{
  "num_hidden_layers": 21,
  "hidden_size": 128,
  "num_attention_heads": 8,
  "num_key_value_heads": 8,
  "head_dim": 32,
  "intermediate_size": 1024,
  "vocab_size": 2083,
  "hidden_act": "squared_relu",
  "norm": "rmsnorm",
  "norm_place": "pre",
  "norm_eps": 1e-06,
  "positions": "rope",
  "rope_theta": 10000.0,
  "rope_fraction": 0.5,
  "qk_norm": true,
  "attn_scale": 0.218,
  "bias": "none",
  "tie_word_embeddings": "early",
  "parallel_block": false,
  "extras": ["some layers without attention", "local attention windows", "shifted keys", "attention sinks", "hashed n-gram embeddings", "a smear gate", "an embedding shortcut", "capped logits"],
  "init": "normal",
  "init_std_qkv": 0.0423,
  "init_std_o": 0.0,
  "init_std_up": 0.0423,
  "init_std_down": 0.0,
  "optimizer": "muon_variant",
  "learning_rate": 0.00953,
  "lr_mult_o": 1.32,
  "lr_mult_down": 2.0,
  "beta1": 0.9,
  "lr_head": 0.0108,
  "max_grad_norm": 1.0,
  "warmup_steps": 46,
  "schedule": "wsd",
  "decay_fraction": 0.904,
  "decay_shape": "sqrt",
  "final_lr_fraction": 0.0,
  "batch_tokens": [16384, 32768, 65536],
  "max_seq_len": 512,
  "doc_mask": true,
  "train_tokens": 441300000,
  "max_steps": 14169,
  "dataset": "wikipedia_en"
}
Each number is 128 + 24 x the weight over its row's rms, rounded and kept within 0 to 255. Layers, rows and columns count from 0. Numbers have three digits each. The size before them is the row's rms in percent of the matrix's.

# layer 17 attention output (transposed), 256x128, rms 0.198, rows 169-223, columns 0-63
130:143089128127090072136120147108138101098115110125130083138150115099073128149116153131143138114111124111140121131137147120153130120165152098124118108097115069086113151107111169103105151091112084
113:188167136136115127126159133138100129139159142126111090152110122128131205143096143133095130148119117112128119059158133117144097121170166154124098117137135122114179145092124176161128118144140137
126:140172158094109147111145123110112135105107160123127115097127137118119083122154107146130100119158146156147112167115128149181059119116098098102115110122112119155149098136120136108149134142159113
120:133163144063105121078090139165147143124088113121144137140141157125151137137134129099147134086118150107126137202091129122155166167116141092147138151112094156132124150135123066133145111134109135
119:109158124143104119117113129111095106146139098102137149113152104136138151084123128121125116058111153119120126135158108084096134148114168123141137105154104156112062083114081124176061109157161121
115:132121133180116128136082129163114131149135102119117139111129148115124126097086128154169130135099109169136086098112146167076147121118097132145118111120103121100160110159139102145175125099127143
122:124126164076150114116124136148130125146133105118102166182124107128095142173117142110105131095143151152103092135150156130181118159195127145094146146124107146141074117148144157111120167147116138
129:135172109089139130074130144094178129101106115120120112107132142158127128172168102112133111124131107079125151096101103121130106168142150143134143112139097124131081134112148084129144122174121135
123:162118126120130121087137129154116109133148130148131098131145122108137129092122147111096141121100156107096135149160128151114166109144120169132145151118141141154123121103096161122104076119108158
107:097116103145153117138105102087112126103118113146107128166152130143146143097133113125102170143138124141092160054094123130178119134158169100157098157107092129126090117114133146125103138119075123
115:132119146132127098126160134117074110089135147101167124135128138123171147116104170128113119104101093116099108102098158107139120121169178140106112133172134096097091087080132154142096152118149131
117:130102140085146145133185115070148122137118161133147134120106108101106120161089122117107158142129121117114118137167136115109106129150124076131160143144154077093149097105121124091160100128125107
133:123118129105150123080087130092126111079166111127117124166114131093106134122154099164127139140124133130129124083116096149162111134150137145155133122149130099126150135142138137122152148156104147
119:137113137144130117134154124124161171126148166137122142147117162116130079139120160124166103177126124117098099118132116146132149091121104151143123131164126137094138092112120137104100099122127093
107:145098121103142163153123088132126144137123122128101135119137116117132096128125147124168175155150146146081077155126125147189157144131143122125080172145096159127080133137124149107122111162099157
112:177195137154147153171120105138138144179149123134104138147112087158169109133145164138127139090141155108175112095117150142154105104112122119153106117133180116164082120145133124119141131124139119
115:141124141138128095132153136145134103152121125111117123098150125166111120143123110146152128132113174142122142145111167122128132153095127081101145113120091136142170152120127098157164109120172121
115:137123087095153150130163120129109152125097124083113126169114085136166099139128148113122135109124151112154185161133106131099119090131139136146151128163123136164129137104123118177106138124138132
120:110127138184187127107145145119107175189116152104106142108129122109136165142095131129139135096091141118111156114122119136138093148126111133131108114151134078163080087095100155145105092116100108
116:131152119132120120112100117137139147111128153182157121154118128119128178103093152122119124113088129120108083129095136122153135138155103110124167134104089127130160116131091158123118089107144175
123:161174125142138094127097150124140122144103120125112150126119086082119108114104118145086138086110145138161152109132117109170155122170149115135139167154122124125071061134171160110117138151091137
113:143114139136116121119124141110185112132147096106146096205115159078156165136122101142104100164152113122116111085108114167140098124200119143106147145079138149110089130121126127115138134137107129
111:162153117137136106141114113098110137119115148115111138179174110147097132165061145145127153122127151128126129154150128151117101149118130123104124120145137116110131094121131054168082103152154151
107:112173141173133146093142150119182129110146126177125105118120145093077089151118117153128170122122116110119094105125088109129112125158106110138171135110146139121112124117127195113129149102077112
118:148120139085137151091122143088130095094123138109083164151100112102107126144112148139148108116135139132160139120105114162138135113141109131103138102115114114154140154158173151119125154125142181
121:159140115110151115080147121180150159120102151127143122122116125180162141128124118119103055155145135113093105135134168094161102112171128127092123145170146129117161121123102094138134109122129136
110:129167096125138145056153151132170137122168085144180079126093166140115136125180142094135141093125093096114119106081104149146099124127151088120147138131132138111095137111154129138110130067091136
098:146092121127158136085110119092189099131126150093113100118094166158117096122113083114151130116103145113171136152116120149115132140151142116139141108089158155146109163140146112110117116097132140
117:145118155084110123101117112101149102072133106114136149124188121085090089148163151140157135112116109153162143166137127134173108152131056124148133117152101154147111152118119200111132138111097117
101:133135151125119155132123122121094130086136115083136134139113160116084110126160163120119102114123107146159133107156126126136135118148115151134159145139139122162086156134125123109096125163166143
088:133099092195105103131107113080103128145110186119106110123093128125137107108112119129149108154131132121122105156084139161150113146153123106129099090110140120082150130120120148129121121128147132
101:098119152098117169156094119110153144067129119111153148165112127076117108110163137125177156136107077159120146136085116106161140129065127100170121160146109115148118112130129131121140147122144128
103:143101100123147120184108120143132140141133112135151155111115086119166127124123088172091128173114144100109087140145114118155135095099119151110141123156128079145116131117122142113192158173131150
108:102099121105119112099108108112136136092107145151108126123131151122094113129143134147175151126096127155106150141116150127110157116092165137114115100138092163143120127090152166130128130137151109
092:095137127094116143120131160131152095112161148134129121116104122150100090146149096182165127115146108133104155075110131122125126121097156115128130105102125127098146134129167164140138128151117100
106:110125134145182159126099127119116141120117140131145128102138119128137163167134142126129113075127104149135174123109133105122149159127111095154112130142144133160129180136146108128155119134148103
092:147104145160119087131147134097122119107134127123148130111133104128158187157126090128119150128126149108132121120160164126155091184143148074130146098147118116115113144188125119142056099119146087
113:169166121134142138111100105115150127121122137121135096149110137144161147110116100163079105139132140118121097113110128133141144145155149122084092133110138144110150104134117100102134152133109168
105:142170134132157178126109129121111133149144120113134145133118187147189113128130121133088107146138158155114124120098118154123164115105121186159121146114120178113141116149130158132148143163112133
101:106157122101107165128162167106123081135110116140127160079122207112114106110160130118161142084133143150103117123138096158126162113091138131140126117142089116116123107145150152163125046159146099
130:151125123132162137147152132157122144118125117106107158123109122123163139117097146129092060166135103153136085167154095148126136081143105156132091141143147121126133106155124132162172143145123176
083:169134135145077151124135121136109143113118097155121110111107106144078110142121158097071130132084147115122117141115108145179152160151125117139127125135150103141079125130101074146138128115115132
085:090119142122112104091077129132132144162117139116122150104175104140114114120144124122124139123143140156139163153139147164158145140119069091093131123104128102148139132125090073154108150160149101
123:121109108108141125118148147168137157133132169133124133099133136159124151109124155114113110148129133107104140142120130139106117136138157148115125161110147122078178159135173162110131131119094123
106:138111140153122174172164113100138137166124117096164139114140107155106125117113139130128163139137129161146128087180107155111155112122056128133153140142135140146121076130107139120108115080139125
097:124129152146165145073101155112152129138142122120117137096079128117123095134127120133096079120119174131137119109115121133132140140146133097171151117091128092138143151127136121129161186165127147
109:150070127122118124139111127118069131184119161098091124109099077156176136140090128138076120131145130115135122122144108153117140135151107140123122132129170108112127124127111122123109158120133162
093:142120121147169111082090151112128123089151139113141167154133150119124131106115095161142103146130168163112110078119129143167110094172155128099099117105145119121135107116144129117090153168158115
096:113191117118095172124102122166123117105133140135136156124070124110137073113154147157114121125110135096129142128070112118193105144147107094169105119119127139117139116134154173146141165125106147
105:170182122125099174119129143101169116117136114138134121117106130143080119133075115133114113145122119133136099136155120146153123135097077122117112129142145108118131076118132090130177144169166142
110:133057153155182112148125095136094114076143140155095130127138103101133105119114100150148106167154156147168080146132109174117134120128097162128107118108128148160159112140126121083118149136166127
115:116097106161173112158156142167100156181153128130137131110069125147190148082113126147078087123151115103124139132124137145122131121149117154112146158125184152102131109132112136105118138093176168
099:112138100127099123133158122109076125144128118136110153130117106112178143115110140115128150040121146115127137138164113111090137127102179112132099112110113098131127172117130156155146106123135127
115:180168132149106128135134149128140111145115145117135095106141151145147133128106125132069101149161141129086105132113173122158136079147103134072160148135143134074134121128114135108178143151156147
099:081152138103055118177157079124108112136123132138117097143138105146134082137164107132145142143177145053125108092150115113120140139134136101123139148100090130104124165127153148158110126170098165
# layer 17 attention value, 256x128, rms 0.224, rows 170-223, columns 0-63
109:084142116119148093174135149121088127122149131103091140075101137145153154165141088096085144116170172123135140155120152121088133100128154139118073127117153098137128141153113088125134107122119114
127:073145142142148123129113135094137132125099124118096135110117145127118110142109112116148051086100135139091137164144083132152074134132137088111138102101135118124120104102135154165101076102121135
126:167139119121137093110138132172148125089102147120130152126163107111109148163142154125120141150115122079082048132104092133137113111150128130130091092115124119099123132130128121139107078128165176
112:112105101137150126095124140152131162125089114170152136139135111105103104127124163177150091125135122151139191118115112065122117091127164140124182120161108108115175133102139130128090105137129096
121:178146167118120170147094161115137126152128105109117130141084135120129119115114155163160166096111138162133160133092103117139130131111069141133125158118133127164115145142096106125098119105109137
122:103153163090140060141156131148138140125123119100109165133120089117138100150075127132142125141123132116135110153117145137132137146144109165138147103153108146113117058158140160129151116125153154
131:110090118088133129135090120106121136077113098111108131109138133148089140160122105129108097117202109154151141154092104131168089124119114110121116114124106155129094101157137117132114127152145115
128:141108121130090081096087149093125093126120131139184144105133100118176126112127118151104114157094139105139104103137112096103166124113147177111115096169174070089151145111156129092132102126121127
109:133122140088137080145113093149154130104166175150137158110125193150155119110131144127142143185124101126136148128117130165123118118133116149114121167125105137156160116151152141113137088122152138
117:143127145094133084136151117134106112159101115125151127073114143152111111094101100104147144113184135113109142107118131075110120171126136149100095138174144102109102109090082119143124123156135122
119:165165104119144132120152103113098100089114130119143146129105151153156114158167140105123139087131133126158132128161145161118154209121164081124144132173119127109110107130114134158128133116154109
126:133142172093150145127111120098123167101158144086133153137128108092114130115173090069143135095145126139156129117100094147102075110145149142128095079144128123163133126164176112093144102167133125
119:153128112128132136112065119159133102162151110104122122125108099149106165111139109096106114160131101149136103124130158150128111189142137125143096149102096109091143137103119150085141131126120097
115:150091129108141145091115118145146115118119142109075122127119146143152102143117108111203132169116135130121105109119134144149155157148142103110106173125119184173122106134122127107180126106117152
115:113102119123102106126116073124152147153130101135136115105190134133132170146132147156158131146104150191092137152129136163150123174152137093099111130080143106111146122163148115153136162074117144
116:115138182180117131116127107109123093092120122124134124177164125139129114129073138148116118104108132155101090120126124121074107133155081110141138124108120113148126126151119134138095134128147122
121:107115118100133121099107139090132115083138130149147110116127140134116118196105106147090171136131156140104098132136141110152105136106148116141149084120138069172132157130117129131096146136123129
113:150100096094158122172097129153135175155102141135116135110132196116101157154108100114153108116113156166117114126117164108101173131138105113136118092135137104147125137121115179107107141098109103
117:151162165151123136132124138125143172167125145160133106162124106128146150119160158122125105124075131120126169166133151129139109132137145146135108179133136119142122142146100130072136069154134126
125:131131119166127120132146113123085121143132105139183180137102098125120067136102132150123142133172135111127133143103129139161148137127148130100128137094157136130090179117129139085156118063133140
109:153157143131128099169103126166107097122155132114107099151153127124140118150135092148169090177154100097140140135160119159165145133105126139166107099144083122117142124148106156176137116174115144
115:122123080135147140149113155143106159111111141127163083113099136109093105146157142128138183087143132171108135147115134138136118170127113115155102110167119150104142103106123128087127134114126150
109:141106116124122142112138098141131106165139136119127147119132158128097093088142121134166161145094135152197122145134095124122150126137101127129134139168168104090166121098150121114145105101113130
116:138152154133153087082147109109074098110097140177096127134125095124136166115132123131106144156120110133158162101133187117133152094170146096138137107098111092127142111132111106086129125142144129
114:130132118155154155170143107090133163113148132129120154146159165105108131113117127126138126110114162148150150116063108187124127163127121131143132131145159143182095087147128129165140135182134106
109:144148107158093121114163118135143136129148157128173118108143123085122129113149124099162138149105118151181155093152122166153121144136138103116162156094153116098168110114138127152154127112086113
098:173144124135136119113113136163123133104112115167125165128159087122146125133144133138080127115133077134127136114108108130163110130147183121157145148143134124114122091087130134175119181142131159
111:103132086144123116170119101175127125128102144123095094112142114120128142111119089149133148150143098127098130120119152090136090120165153112117111108141148111104095105166176146108176127104129103
101:130104108120126070098150164162089108094130144136074097094152132153129115113115103084108154135128123129123089173084153131097103141137139083126090126132124148083097133139135155141123150105090184
091:167159103110144138136148157131138162157114134172118108157140101129125120135116110141126139132097156091140152118147146130118162101079138101134155141144125110180147127065135128149089116128137087
104:161122123090079136148153162142124110133109125143108131119146131158141116123117097157116096174161160120072123117149170149152096112112149123131158135088094133067156114116138104126120102107128138
101:095148137126137145120137099118129134122106127096136104136131125150116162156109155125159139122159169139085126132146124126117096159137114136137139128128132142169120116106105127082103152066149134
109:180115128122097129164127146125137115161076129143114107143170146126117145142172125125098149139156102098092124119128090133089131099177116140126147181146118139105134131131140076114139135157128160
093:121120104120114103141156137145111105160130167125105112126149146106153086130154151098115156124171105116133168171135176143139090123124103114143166160104109121145144156118128103079112120110126093
106:141120098087149166134139100094123081113101140118102126098119096145144159119145111093095113173091143147137102086123117138137087149149134163125063126147153115113126119154157144128138099080150132
104:109159144112163173139095131125119159130100161145112139111150115125097114114141137162140157120139138086166151145119112150107114114171106166136126113149108125107108092165109134178115193129109121
108:138138150201166143090131102122144192068112108120153164116135139150147114152114163135144093135135154149114116086109103135104152134118081113150120117129116088134054090166147134133143154146136152
103:136148172145115114114136150143117149130171112102126147118094122141169131132107116127181076138143149114118130120116116151116143149135109125114087149141151127163123136065124132128104121124167126
102:124107117079129138112147099126154135163174129127136114129119159135129179041134115125120118094136161103154160187150185144088141129154165149113145140125135108128144163094133104117117160118160114
127:116129132136110134131118146141133140074135153132097137119102082179158141105090141119102132128112214161118148117093184134166128169124109135109104138144140132138134089097090111128113163146190070
092:090104154111133141133138120170157106095146109112094114168138094125091129136065139083125142136121066157148146150131120130142150112164086122100135126131155129148155111119149112143139153080089128
093:129141096131147132146137131152101119132137076101140102153123100147114146100115151091118116070143153136142153111134097109143056100140105131136143131139092132135122114094157162114107162143124134
121:113160145108122126129104137103099117134137129138163120105116138147159115134193085122139124104116149111171167134096075120133133159140092167131140167141137105157104110114103123161111087151122128
104:145090139147148148105154132130109138139117153158124130118117138160147153068137120125142127165092152125128079134085146141147094105131110140105098097104114151111115163137130118093073116078144102
098:146176113152146136161106093129126092106148096096112138119100167117159121121152119095098092143118146107100148134138125123106151117122117103121119124140149121152113128128142106163128145106152136
103:157159165160120139109137122109109082073132117118119167146155132154145150164128128087132164107114131110147119113096148093139129125120122129092105101107076137168105176180096173144096150138180089
093:091166067145134143095158128122117151135098074109159136131099126131151114148149148115134129118111142123142137179092135161142132147108105121189139081111124126134123106105155114139115141150132096
098:146139156130182101120129089180128146139144154119114106113188133133176147105135102084147152097135165177090125086127111116120180134125110136092167134127135134127142177098087120151146161103091105
106:154091136160169130104134138174090135106121123113065135152110127163158148128096183162150144153129133128132138106108120133098144106122144114120167134122110127154136096089128127105127130105151129
107:124121135119149126118163177138093125119110089127131155133099106167112136147069143150134127156127130126136080128152098100152135134127118113122153089076119160130112098166123085146144084184186158
107:084119140181122155126137088102115121143180149127094092159146114135136122120138106142142112134114147115149100091129123173151124173119100121117085150131113115158081138149094116146092136165129177
107:128105127117119165124146147166119132128092141155159110139121119162088139149173114100106144117113154115093126147119121105130140165150141118156117178141139086156117193139118139106115154103142160
122:185097133136138147129058112125114143111128152074143154127149107105141128128123128155174087148101126106128180118119106168138108143113141065090113101147150136182085121127121140094099149164085104
101:099142159144136090167109134151112123142161134126145131151142155129126091108118127143150116085105132123119133154131125078137131191136109113169192093112092145121090132132141132093126111104079120
# layer 17 attention query, 256x128, rms 0.186, rows 192-244, columns 0-63
073:124158148142125161102128136112112143136146142064153096158125130107121138178186112070121129085099145110142123150142119104106134149158148157125136171155096081179118162090126129153082075144098124
073:145127150123117106151174144168118119149148117136114141138157138132118154133098156086120162119132115115109138077125146122145155142108150126155181165094218100106150085185116127128137120133118134
088:137125084174121099147094053067121150143115121113136107136140113163132114108168092153117136186129126110162116174179134117098098125135116139093154141151166119139106141113147089147127116141172127
082:102155171101124105099145148154093119119111141117113157148138141123134145138172115105145131063107149098128137130151116107128134114166156116114130098108141075167105205154134157113094108134087108
115:116129164125138130092128137111109112157112127145125150087170152145129126133172086104127141104130135129177122153153108113127107128078137095141148081095183110162114164170106125129094106139100084
125:097150173083113131122179142114084102108132137109128177130133142126121119137110153137142113085139138134111157089136122108128145095137131126161121151123120112104148143131129190147107114106066140
095:153125126155139123156115145153164140148135108141147083114142128086131143144178093128104151157109123101141173153138127126105121142063111146084142114104149154137126126138132091118144140162144097
103:131142169141124147114141147115087137149159132119136114120170149167159140127148110165121117122134126114112161088126120130157147109129150112167108171120204090117133151134114136172110129115078132
097:134128129125146100130091110077093077139137128110101119127150142152174116114132103089084132108174133094142159156132162117109161114111159057108158106109139119168121164123135107140133147171127107
099:130153148093137157121124144164136126131112121117143145103153138096125139120143118100138113117149145130176132144154096153101125108057118106142097086082099157176124163104136109123108134138135090
101:156124128124197124077165147150119122109134152080095121171133157124104147139143115096132141153106160148114140097117130174156115098143153157153090118116116121089155121113118149117104107150122101
099:067128123139094147112107102115183104088135129152140102122091119125122105162112163142144152125124105151045098095130118128154144132144114077136168134125112111109140072088177155138110126103109124
097:094150137128135151131129107103107114122132081115146132153104151159110097119137129040102116055161138127152146133086097139148144131154150105160155146145152152162103166157126127125093119095119123
100:106145159114098119146153178105115148138151135122149133154122135121087177129094142133180171090065156124146114105147153137103106147151166110126122094153118095148088168113143131153116113127131131
096:119126103113133090141150138146103159125134165072039141136113068159110112127167140080128125130114139131128138110210136124102143095110126147124153146108073107135156126109117159119119171106142125
111:131124129146135118168098105112162126130121113152132093156144118096128135140148134100120201073096127089123150150124127128138114163110139108126127140122112145144099151104147149119114139156138098
094:107129139076109132131144139088169146145128147116154126096150104107102078163117141156122186130137126129162175121123135114127124134137061135093136134135130126090112130095139135144102132093113177
101:100114114096099095157092123106122144092159132112146103174126112096170140140161122131155123097057098109143149164126104096114120146137181082121141094102101101128096161122107139166108112138100104
093:115092152098133104076165129168130131168129087138086114098097132123136157146148118128120150155118105136143102120152117129111085123153084155147130150085155132104118138154120135142148140139125162
102:130140125132096134163115119095104117157092080137083148136163105119113081169145096132103142149115102130156119166173136113119111147127125135119119102163117127167104113153119103146095155141142126
090:122106133165138069100138136111143122104160109126103151189130129111101132123127151103151152112171128121110117126094117148143152119101147139155131106126128130148133142128097104115100085111133127
097:134109117123097103089144126107158115144153135129144111093123126088118129152133128141095097152148156085131145137114148118166115152109083140159189111134123180130155118134103142121154141171142162
102:163091119087129196121119128057146100162130098129161138103131143086101079145138114163152156165104126149153154143143085123105112148111076165105144106127136138168086119126139166114127145128122111
101:154125166151155093122144157146042131088122106138089162100182149109145130119155103133136127106123150126156136113167117121095111125125143150110163098119097119157127119124106098138095119159145083
111:121112102093115144144099101084163114089103106164124110127128132099107106159179078122102139144145129115169151124120157139104142137120142116120171111118132140148098127134173112111170134130137125
105:156113109117115101163086090116145164110125133119146118153100082113162109158138119151138093165148133120149136144130082122144128129125108181112116129145151176153121121165119108131155109119141170
096:152159135132132109152155141081100123102138130077145085121068135119100136127093136097123149104133183150128112108123173129123152133178111133112149094128161099161138089128175144145129125141120153
114:124104138148154112144131122132127091165099147084109111131121113113153136177102123074095126171147120093170141171142154131152145127112118105094057115125126132115123143151135161144135148160105140
121:094090168113127152107091118105134121076167165121080116102108111091145120105101110129185111107097115158161180154105134120124133118122110125130078087076075129162135135174152141125154141106095148
097:165147135118139099093143134177146167124132155119140158136122106121094170135123111122153119109132129110134087123145125107122128149118137141117114067143137108202118130139127132146152158112104128
107:117139146151133142127142148205123095121128178142144119088161108131153127118138075126131160113148119113130144111154132183162122141094102114095101107072092139159123104145071120114115157112106120
088:132116141103157122110132127123157110092133133109144110120135107135142095125156120114117075101123176143145094158142124129129159171123105131129179141148175132108156131138117121127115116152142130
111:140108130107124097111160146147108100094143115166128118140160128086096121137099135156113173139119089122088156057144131127142123130124130100125138162114143121118167105090140144104123130131074100
074:162150146132100173124144121175160155108122107141166142058114150085140162108171191094148113147147106120097152147094155106138135104130095134138185108150118136093137092103148141105139142145157118
088:119117146157140106144088088095136155173106124106122104137162123150154119139207066138124107127116129107165120184159123111131098128103131132124086120146159117162091181172097113165117121132154130
100:099100140128151098120145146105127111145124141126116118184167126153113108129141082169103134123143120113132163127144115148124136130102171085125113149122124104145129192132112113153112130121081132
129:122076160161132109123122102084124129166126126113107091123152103126145119136183086168120151126145134099161169177144117134113125132093128103129102135123139126152102192151105115169120120141126137
064:102146123127115096107160160106117143113126135123101123150158150152085128127090140158108149148112142112085135071153133142136151113157163079140140133157144089139147131125172126130102135133087136
094:157117129120128157146116098168152125123102122116156159130079115088128125151123164056152099130117127142160098168116119114115111144142099167134147086128089168137128111111091146124141133105152135
073:148088141153157122130104103124143163152114103122138113151118109115148136146208117139117133113149115092191133189118079127084116150097122175117150122133134142165109171131097121174118127125139135
093:125142155103151157112149149153163109131139155138164157141088163140103162125077114085150089072120097136095150151091157101135105146110114108114072107126142124148109102135089127140162119130117106
099:151137124109147080122145102146159145132126109131187137138134142085151162153126157130166138113077129148116156120087171079146117152121135164116075112143144127138101122132155128134142091150100129
111:112168129144131156104154147124080119090146094163113145117140154139106124101134167076143139111171134141118138092113141113140132126150136107148146126099121092116140130150160093088123101135132115
083:167118090135123115136111106089132137104104105161115088145161133157143137181147125099102146130082125113127128164128103106094175138095145134148136103135160102108142089123103084169127132153149118
079:098095110137118112129125091098141132180126162139060125098164152155153078118150102110123141129155170132129190146098140149128134108128152077127144150109159141143115160144178147127121119156114133
107:117105131106122143111103126109153109121155134145155102124093138107113118147143127158163128128116139139117188140070134166136114147123106125154105126092114192138127122134164136110152129127129145
081:147142138132120117133117127116080135097070145146144167132159115104119101133189104197130146150111132099166098115169095123085176099111146128130092111147072094166125132111132141144114136115125145
104:105139144105137139099144167092175058115119115164126125106148150064084143147188110184146139136127131143123139108084099145142114101108110096166075108108119128119135117151138165133142101150110111
093:123161119163135161160139104099112137092099113156114148136151113142126101133117163085129143137103144148116140091126156132127137123156108104127112103136105108082093116147146120127150131122138144
101:112127078132135142141110104105119105136108156130128136162100126083161151122148129124094137074120134096109150133051113104203124181124167098131099146125126120109099115133132110130136119129146141
110:135128100151135090132113092167111150141097120150169128161164114138133183144180135115157153125110134082123124136147123102121106152100168101129107096110136115165113133112091073156089111126131076
086:095093116110094118138087128061102101119114091130071157127181104153158076137134107157160167132153089108164152144156113152121115104078128118179170127145092120152141147138133105134119133118132141
086:094132147107123129126125111118137096159137105155138117112118099108145121147135155175115148120167110121138168114084107096115160126149121148165059179123093135094151118129139125131163116110122127
# layer 17 attention key, 256x128, rms 0.179, rows 192-243, columns 0-63
070:198143094173144124115078120107118143133126096111126166135105155092140117115082143104129109144106126152091092151151168107142092105147132119159133109167115124126157101132163183117124143135141096
061:068143105078139141107113069079117090111118130109131140162092109144135136132130118184158099121122105163171109135104114086122149106093157121110116155148152100106123113129147137101115100144098098
082:163106113187112097145118103085126137058087119156105136128116171112160107124129097116145145155148109133093130138120137143132129152142126120117124124115081106097124120129169142138101144093179119
085:097134145089144141143132136197126097142162130091167121118134117152080136090125160130122107138141097121138107143131158111170161146134083101113104129146143157125147098155068091140152105133126149
128:133109130097106162106168165125122110185161126098181142119123115149120117122121145109097120147136156132146115109140127105138131133118091151143150163180166144178120097167105100114142106127129138
084:105103160113113184124131118108112075152163138110113163101165134133125127127110159156108147132134085118151162132102133101133115134135057134159133137141134123140127126125172150127118137138123136
107:141120135118118091144130138135142175156141112121199080094140074133124123109133132116103132131107160113113148101156149143128141133098121120124105190191154139110151134145075080127154129114136137
113:097104131083088111123151146127139122166147137095155116102124102131140127112107146119121144143098174143138139102141162131119148137122105154155112159181169109139129111145128117125136109125120155
134:084094132082112126108148116108112106141148118114134168165087152122150135109153138071136140119117134137175101147139128092088114146112136179141124096143131118153100121131195155120130126128113110
112:122145102098130107139103112130114111091119133159080127102143105177133100103111119136126130096114096101124109150097137162159138130111141120144104147107126119120139127130093088117117124107149120
104:143124159140128145085153136120136088123172119116139162054102147152143141132128124131143081160189153156156112105089130128124097140115094176144160119100180158104087133143166112121142094128097074
084:160117099104139157136143093147162113119082093174162133148108116091135123119142115154131175128168126133106136101112096126114139177128098168120145115175091166163111127166106108114117151119158155
106:130156120111127111110145151169102142120119121140124101165140128183101124147137157122131105094145119140138131095096109129131125127113114096102160095054162139168140117132127118121125111150130105
112:131111133129116095105093161136107118183154131105163142067111118115148155113139134168132097136151162159117102138106119124103104178078117177134141141146134126170100097102102121110111100140144113
099:084117140103135158112107130161161162128134106128108141136128142137118145168118107110150129127152096124117125165123132123085143153168094066148151116126120102120107129101132140146123115110069117
110:158131126121083105102092124064166120095084140110123164131133122135117122111153122098141156082180163121106102120108135109126133160125139114111130148106134121172114096121181119092152105165091103
099:145109139091136159119140101102153075170142152117114157124121125154123097119082149099141105121144083117125165175174118116131121125138082137124152155153159148170149095166118118124111116116105112
095:137115149130103130137137112103171180129146170129125117113114185086182111117164128127117131096081123063136126151137146129103133116108164124128159143078137096139134107095140097156127110150137114
095:109142125123161153131147174118079067117129120135134141145128118139130104108157160169101094135138120172119107088067105172117131101154121121124190121116179135124131139160103152118139118116079130
105:144136159098133118148154122062132124133104146134144144127173125154132101135154142098109142139171138097115177131176100128081146159107152130131138091137099129159120183131146119141081130109177135
087:157159142164143134086108126124158071125145073117077154093147111137168126117171130098131150096152164099104120151110109132129114126130140173113096108160104171156123126105097114115148120113126141
100:156108104159133106153112137159130137108161135176108104115167078145084121140152127140112162113110112116126135099111122155122128107101102161108127167125159145090147106147074066162137157112160128
094:116133119139132129151114093123123110145115135141152130171144106113098110136152160120157185135128100138151179169139152096097099153162099107149087139181169111139146137128120180170096120140139132
103:140130143134144104089111114155127117111147128138101087144134151151138136144129103090126114109151129126138178118099099181115136130112154129121184128165149137127147157121096120161109127163115116
108:138130130128135098127098132090100144100107131134127103128165096109119139131138101097102108128106176071129164079163165125103119129119160111125129139153088112140147139146150145119149132150132111
094:121090127107126103113129134115129080114134121097102128126120122118128110142116141159151119189103140146139167119127155092085149118117108147153162169149154120158095131119141159121083078104171115
094:149145113100112138132131134157137165147092114118142123111097147109138149139150130108084132095142140162132108119106111186101078169151115083136104138159114108109111156118126135154120127127139100
089:124132153121105112140163130119129164134115111133157096077141136123153106151153122189133094126166124147070154114119095141148135154137073115094118090109098123057128155122144161140141140111123135
118:152124156105096120112133145123155118098118103103141151092118082111123107116111118128126124107147137183134112127094134167115129112129152136128071100129126171137153113129124081114099128146115117
095:134147119122137148112098140102165130149114127163170166088090132110115109110180131120156123147155156141098141090094144106127122138157116144120115155176144168137132149116124111111150127148130113
107:121098136114129182132108132141146107152122164122121139138090140104135163130109103170113136156143126133110155148133159087097113170135112135127109074133124136093113130144156129136146148127145128
108:137092152118098124105146112126120072137138118153168130093086171184136134124143127094140113136120129135147137146110144089123149138140114143146094146152150095159096125146121140111132141125136119
111:093142176118126146140106150111088108158141164108154113133186125135123107151125104204095108128092116173147132122143116133157123140098107105123086151102146111107127163162140087117116122133134136
090:131093131166116121140147126077113087114140139131145099189132129132082146130143102206117152140140094115116096121150113119158136126097128093134134156133097125135152137122107094127163135144101117
071:146146139137148131156114137136142148118175121128149145120164179142142153118101131074126077132132148116134139111137132164116112120141150142139161149110167153099165122150163117109115099128130104
120:105112147100100131114125176127098112144143097128159141121169149127174137155151120164123119154123120150146132112179130120171109128082120124141105171100174123162110138161166105102149091145135130
114:118124138083113146112137156126118129126163100123152137119172130113162135144145127130138113150121117150139168125167155129147105125063145117141111170095168136145107147189192127105152087115147119
093:084110132085103171092144166123128098144126110133134183143138158124166132145154138140119123136131102150139163134150146120121109152074108147158116114075155119183067108156166144117144101132121100
123:123120110168125124117114091130173109128111140140105146142094156107095136108110133107130135116174129084124107162086101132122143149161114150126141085134101132139116110098085150125104143119084127
093:167150136135148111151117158143084155135153124104133077106148088147135114138167118161119114121093125139141144101158146131126138101123160104090095158175149114100156188115137108149125129126153148
104:108143140093120169116163095114179158136108133137100139158119145076128118093113163110144140140085136151151136102078156134161122127166108151145112138114107145113131135147127117073166122102150119
107:141150093113113142102139112201165176106119113131157108121121157087094145118133177201156165152140117105084134127114121093114158139147144111154136139171126125118126162130150115118144138131130118
100:159151121103114113132135110128082147090099088152149125086156143134103132130159130110132134160094122157148116150137103156126091151097120147158122127070098133161161106173133147136109145151149140
103:117137096115165159117143127069143119152103122124109069145110106118163123129105074166145144137120128173160101126148148111141098133097121144121128097113111149173140164165065097121125113119160121
092:147141162108097091128080132108103104090115125111089128148096125077127107182149119180176143136150096101136155153136108085112177119124152109122129108121105142155151201132154130116118128139128145
110:122101127095099163162115124135164087145187101108112110098146141067139128120124127134143145123163087149127137132097159142144124126081106161168121142111146157124112117128127130095185118152111077
090:120146125109139122159118114115122134153154165102156109159136118155132115151097123136133133109138107115118091152122133117133137124147125141076169137178109127122143165166072111122110134117120126
105:144149070130141131106122139136101134119106106125108108104086118068162102109127121143138164164085112185117162118099155153181089131165115154118064112143118109097158155119146141115176124115124160
101:130125114110110134128131161125151124158114095114171119124121153135113114145137126172130139153125095139145131134145159082112085133130113117157090151202115150146142131096116140118134121128152109
103:110120115069093110123130119123144161140158108117114179102113112128170120111151150095155093151173164105117159105140135068151131151140137134131144144131149116153126131094138074086121137121135086
119:145138079156121100151134155140153164130093130147142122133099154174115141138158129101076130107097145106134124129129126108194138165081125114101069118117137116152127132151064110126128123145153110
097:161113123147115142164084142105101106162086140159158140123160101128137103148174129126072087117174140165142141134121095122087124130146120139118110113140130144098137149144139143171102137159140114